From a checkpoint of a small transformer trained on Wikipedia: width 160.
Each number is 128 + 32 x the weight over the matrix's rms, rounded and kept within 0 to 255. Layers, rows and columns count from 0.

# layer 5 MLP up, 640x160, rms 0.122, rows 519-565, columns 128-159
[[103 110 143 154 184 117 140 172 134  97  51 133 158 104 136 171 140 171 126 153 135 131 104 102 104 101 150  90 131 165 119 120]
 [187 166 127 145 185 143 125 130 158 123  94 108  94 121 146 116 182 137 161 140 114 189  89  97 147 155 130 122 158 149 103 143]
 [107 122  71 112 118 101 124 123 142 150 112 200 165 185 173 146 154 149 126 128 118 149  79 119 153  97 168 100 126  70 175 152]
 [138 120 183 114  97  57 144 125 142 153 148 122 155  86 156 189  96 109 149 146 171 116  94 129 139 152 164 180 121 141 180 131]
 [ 89  98 101 141 102 144 147 150 113 128  80 132 138  78 132  81 154 145 108  91 130 126 165 104 140  70 158 145 148 173  99  89]
 [171  94 159 132 182 187 143 102 153 147 179  89 115 120 123 106 103 145 196  81 103  82  83 140 192 108 109 144 103  86  82 142]
 [154 126  99 100 117  96 121 116 133 114 141 158 157 148  90 131 145 117 132  58 107 135 113 126 139 136 128 179 131 134 151  99]
 [112 155 121 128  97 134 137 162  95 213 104 137  69 101 106 117 189  56 175 131 104  88  69  70 178 167 133  89 110  93 100 169]
 [192 140 134 143 131 109 113 156 174 143  94 157 103 167 173 157 118 183 105  55 152 119 104 119 134  96 122 125  93  91 120 144]
 [159  77 110 146 197 111 127 141 127 114  99 124 178 145 132 106 121 114 115 121 141 155 128  67 117 169 118 182 124 170 129 135]
 [132 102 134 162 145 143 108 106 132 107 139 175 133  62 126 167 145  75 145 191 119  82 133 143 100 191  83 175 145 116  88 132]
 [124 121  82 164  89 103 107 165 114 105 144 135 123  60  95 206 134 118 121 129 167  71  90 151  88  93  78 123 106  97 175 124]
 [108 115 177 168 114  92 108 158 117 125  73 126 157  94 112 172 129 110  76 117 136 105 152 160 145 122  96 161 169 141 181 163]
 [104 133 150  89  98 133 128  62 143 148  93 139 183 147 121  80 154 150 176 157 156 115 134 125 116  81 172 105 135 115 180  66]
 [127 161 142 141 119 103 126 103 162  44 140 136 155 149 154 189 103 134 109 144 111 152 153 167 139 124 127 157 107 120 135 108]
 [119  89 149 140 103 161 125 140  90 141 128 131  84 136 158 151 124  69 138 109  99 111 104  92 154 111 161 188 140 158 140 123]
 [112  82 135 105 190 121 123 144 182  56 141  98 146 145 146 119 155 124 170 107 139  67 200 134  90 113  96  91 134 126  94 123]
 [ 84 123 124 152 121 145 191 140 115 167 104  90 164  87 128  94 217  89 168 148  87  81 124 148 144 136  96 167 172 140 111 171]
 [134 197 125 108  79 143 125 115 166 148 128 104  21 128 135 147 138 121 145 179 176 101  90 126 117 177 148 147 102 136 130 134]
 [145 134 103  79 148 115 127 133 132  90  58 162  72 118 227 131 119 160 201 110  97  97 129  83 154  97 129  77 119 106 118 151]
 [ 90 104 127 120 197 145 143  80 140 134 150 125 140 129  52 153 102 116 124 161 145  95 151  84 143 113 108 154 136 170 185 101]
 [111 163  93 132  90 134 132 138  64  84 164 137 139  55 113 106 112 162 127 144 107 137 110 117 108 107  95 165 116 156 139 182]
 [140 140 110 116 102 134  96 148 158  44  71 130 122 137  93 169  95  74  86 125 111 153 129  84 120 157 229 160 133 166 193 152]
 [169  92 125 115 157 104 155  90 135 139 116 139 165 131 152 191 106 165 191 125 155 106 152 146 145  82 180 108  98  79  73 171]
 [157 183 109 136 120 199  76 105 116  49 224 134 145 151 181  99  90 137 109 149 111 127 158  73 110 165 111 153 108 129 204 125]
 [148 127 184  50 176 131 150 168 198 123 113 134 169 131  63 111 167 207 140 122 114 200 112 128 122  67 131 146  70 163 137 117]
 [ 97 144 152 141  99 141 134  93 155 113 146 140 183 164 167 161 124 157 149 143 157 117 179 137 104 200 168 147 141 117 147 145]
 [165 140 105 109 153 119  97 119 106  50 184 115 105 166 129 186 140 143  94 121 189 149 148  98 156 101 111 215 117  96  98  89]
 [159 166 136 126 119 145  93 131 145 123 114 125 119 168 113 143 138 110 118 159 122 100  82 172  86  78 133 126  94 132 127 136]
 [146 155 116 119 168 130 112 194  72 197 121 203 114 159 145 153 109 153 123  81 121 212 165 120 155 189 107 123 138 239  72  92]
 [124 123 144 181 143 156 152  47 149 124 161 115  90 158 103  90 184 137 165 123  88 137 140 106 146 163 125 118 140  97 197 124]
 [114 131 109 146  90 151 144  94 186 102 110 107  73 125 131 120 140 124  95 212  95 131 128 150  22 155 126 164 106 108 131 160]
 [115 127 155 134 117 175 112 168 121 115 141 153 104 139 133 142 178  95 185 168 101 164  88  87 142 143 164 136  81 123 112 179]
 [123 134 117 133 156 132 173 147 115 146 117 171 174 149 163 102 122 129 159 118 119 168 162  95 161 157 153 111  83 136 142 143]
 [136 115 122 102 116 126 139 117 184 172 163 143  89 147 173 151 163 107 121 151 118 158 106 127 130 174 150 112 134 116 133  95]
 [113 138 118  65 139 117 116 103 136  89 127 114 115 147 150 153 143 116 155 101 138 156 107  93 104 116 131 116 132 108 128 143]
 [ 59 173 135 105 145 166 110 126 170 154 135 130 129 151 113 128 158 143 148  57 171 158 161 153 125 138 150 158 113  90 118 164]
 [ 94 153  99 131 194 125 133  33 126  84 205 120  79  79 169 146 125 155 160 146 149 105 114  77 145 157 135 135 106 146  99 120]
 [149 117 137 141 120 164 156 153 138 157  77 163 110 116 131  83 136 179  60 116 128  99 117 151 120 151 117 185 119 137 165 101]
 [157 129 125 196 158 156 172 140  60  82 106 114 101 111  99 133 135 151  77 175 141 111  77  95 147 128 140 157 129  73 177 170]
 [ 83  85  84 163  89 133  84 118  83 156 126 109 154 230 166 157 121 158 140 138 121  95 135 111 111 178 129 166 101 165 183 108]
 [ 64 157 158 131  41  91 189 133 136 154 119 224 193 113 113 138  81 130 115 105  94 113 100 132 106 147 168 174  45  96 120 151]
 [147 130 126 136 111 133 173 103 156 161 101 116 144 164 181 146 166 108 164  80 169  98 200 156 148  98 142 126 116 118 145 166]
 [ 71 188 121 155 104 166  89 139 153 135 106 137  79 140 197 154 132 143 134 144  85 189 123 145 141  81 123 135  49 130 141 111]
 [156 149 130 131 147 135 103 147 123 125  88 123 140 125 113  95 162 133 111 130 118 133 139 141 154 132 145 126 165 103 123 110]
 [136 176 134 104 185 129 155 163  68 144  98  68 124  66 156 114 158 141 102 127  99  75  79 143  87 127 170 128 135 111 159 116]
 [123 173 117 130 123 154 125 160  74 147 116 154 160 212 104 117 168  71  93 150 136 140 131 161 151 127  89 119 168 221 153 103]]
# layer 5 MLP down (transposed), 640x160, rms 0.0939, rows 519-564, columns 128-159
[[164 111 149 101  53 117 111 117 172 149  97 108 119 148 109 157 101 110 160  75 154 107 109 141  83 120 111  65 208 143 129  97]
 [ 97  93  84  59 119 118 145 114 137 104  68 107 179 122 108 161  65 157 139 169 121 115 123  40 118 153 149 136 115 127 118 145]
 [154 144 117 102 125 181 162  90 149  58  78 136 147 122  99 134 148 122 150 124 146  89 122 151 138 170 121 158 132 101 124 117]
 [180 126 179 145  97  99 142 164 153 126 136 123  76 162  55 103 159 152 138 132 131 116 134 161 112 116 132 111 226 127 150 125]
 [110 144 151 111 132 145 126 131 142 156 151 104 148 131  93 167 177  68 131 200 123 204 143 179 156 128 118  79  76 102 145 101]
 [121 190 104 111 122  84 153 121 141 172 117  80 122 196 144 156  66 103 125 120 148 173 168 123 111 168 179 123 112  67  79 118]
 [131 137  93 135 102 152  99 124 120  80  88  90 146 119 143 127 152 130 137 124 133 122 113  95 125 106 155 119 158 110 124 132]
 [165 176 149 114  67 136 118 146 127 194 127 104 145 164  91 148 110 127 140 101 180  80 155 184 130 130  98 111 135 117  92 114]
 [108 101 114  99 132 110 100  79 145 145  87 126 123  65 151 202 134 158 109 134  82 159 133 141 170 133 112 132 143  75 163  81]
 [150 129 112 131 147 128 190 146 123 128 130  93 108 104 164 134  74 150 170 141 147 165 130 145 118 127 105 124 170  90  92 132]
 [127 166  90 136 118 137 152 113 103 170 111 117  79 132 126 144  64 167 142 156 104 148 175 153  79 146 103 124 119 126 126 105]
 [173 141 158  98 111 116 142  93  48 172 136 120 158 159 136  85 130 187 171 113 120 161 147  73 192  89 106 121  78 115 133 134]
 [113 188 118  96 108 112  40  42 138 131 154  78 122 129 160 129 129 177 138 143 130 145 134 110 120 124 114 156 120  92 130 154]
 [147 136 135 153  85 125 155 113 125 116 125 154 158  84 190 102 128 143  94 188  86 159 164 172 175 148 133  88 156  69 143 191]
 [149 128 158 127 130 170 214 128 136 130  93 169 144 103 160  83 120 144 166 120 148 122 111  95 113 154 130 132 153  76 132 140]
 [113 176 110 132 165  89 172 101 117 109 182 134 147  91  77 115 132 126 164 133 129 176 175 171 120 169  99 143 101  99 102 148]
 [115 143 115 139 122  91 162 147 152  91 121 121 123  54 170 132 137 130 129 131 145 155 112  97 157 159 146 175 168  86 107 111]
 [107 143 157 128 104 103 138 144 128 118 136 166 139 118 133 133 142 159 135 166  68  79 107 118 136 104 120  92 138 190 139 153]
 [107  94 216 175 124 125 112 202  25 150 123 112 105 137 202 147 127 124 114 131 120 123 141 159 137  68 124 115 159 128 104 144]
 [154 120  97 120 134 109 147  88  38 136  58  71 111 125  92 167 139 128 121 100 154 123 106 101 192 133 173 131  87  95  73 131]
 [112  82 142 118 122 194 117 116 150 122 103 137 137 140 164  91 111  94 146 153 134 111  81 115 155 159 122 138  86 102 110  77]
 [ 67 140 121  96 114 169 119 164  89 116 100 141 161 164  83 182 187 119  97 124  93 183 184 173 182 134 121 105 125 144 166 163]
 [115  97 106 145  91 129 138 121 101  67 172 164 120 126 109 104  93 101 108 122 158 167 101 128  91 177 150 127 145 135 137 124]
 [110 186 187 113 165  93 146  68  82 106 101  78  96 108  85  54 114 141  58 172 138 161 108 148 108 123 117 174 185  93 195 152]
 [123 153 149 164  90  79 147 158 111 141 118 136 148 147 135 141 146 113 162 140 118 164 147 165 117 139 141 134  85 146 128 138]
 [173 108 112  81 147 127 157  65 187 110 120  75  49 176 191 133 113 133 125 160 121 175 135  74 113 107  80 148 147 119 193 131]
 [113 118 112 190  83 137  76 153  97 180 165 110 150 171  98 143  92 148 122 150  87 122 147 140 165 132 132 154 121 115  99  93]
 [138 121 112 130 186 140 133 147  96 110 102 130 167 147 134 127 194  84  65 195  78 123 108 181 124 164 151 132 135 134 178 140]
 [154 113 147 124 138 102 174 119 179 140 127 151 132 136 123  88 121 123 105 136 126 163 129 130 132 155 174 137 192 112 136 130]
 [193 131 130 141  80 163 169 108 128 189 118  65  20  65 178  94 154 145 114  60 138 118  58  73 123 172 124  80 157  85 138  99]
 [117  78 100 138 147 159 107  94  88 168 149 114 188 123 145 122 108 132 117 139 120 153 151 108 143 103 137 108  86 136 105  96]
 [156 140 172 177 186  93 127 131  73 141 151 132  73 133 123 145 108 191 117 136 177 106  70 134 177 146  71 126 102  70 115 129]
 [145 137 102 131 113 110 139 125 140 102 123 145 117  86 197 183 127 127 139  57 145 125 126 196 134 154 165 143 140 167 116 126]
 [124 125 145  72 116 126 158 135 166 101 132 138 154 123 145 117 117 136 126 154 141 159  94 115 161 124 157  87 128 130 102 134]
 [124 116 151 102 148 137  99 157 128 112  85 148 168  42  99 114  71 145 151 130  84  52 144 151 157 119  82 134 129 161 171 156]
 [143 120  82 132 141 128 148  96 126 161  92 109 107 130  95 121 127 120 121 131 127 137  96 115 155 133 103 120  66 156 104 113]
 [147  99 160 125 135  75 136 176 116 116 191 142 223 120 137 115  93 145  96 120 108 100 131 162 180 154 162 116 137 100 119 109]
 [167  86 112 147 112 127 110  70 185  41 177 120 139  75 104 160  68 139 132 155 134  99 133 142 166 104 110 139 137 158 130 153]
 [ 98  84 208  48 160 130 149 162 129 153 116 132 212 183  81 154 139 128 156 145 176 125 157 153 130 113 185 148 168 105 146 137]
 [144 125 140 140 137  98  95 157 163 150  54  73 147 141  84 147 138 139 126 118 129 130 183  81 118 122 100 219 149 134 113 127]
 [105 144  86 129 129 134 119 129 155  93 130 111 196 109  99 146 149 115 210 129 226 100 211 129 109 183 133 143  38  93 118 150]
 [126  79  89 144 107  84 159 113  92 154  41  69 214 105 125 131  26 173 128 167  52  70  92 134 115 178 120 117 190 156 134  46]
 [102 104 125 139  87 149 128 133 175  76 130  83 104  93 123  85 141 144  67 120 128 112  83 151 140  94 111 164 105 184 130 122]
 [172 124 216 113 120  89 194 122 124 157 120  56 106  85 143 163 114 146 141  75 115  74 160  93 119 136  79 135 120 106 148  68]
 [114 131 125 150 127 142 143 139 145  98 146 146 104 125 124 128 159 150 124 138 146 158 135 165 110 114 107 131  86 151 111 126]
 [181  93 121  81 152 177 104 109 157 117  92  59 120  98  98 102 114 128  94 183  86  87 182 114 145  91  82 133 152 100 163  31]]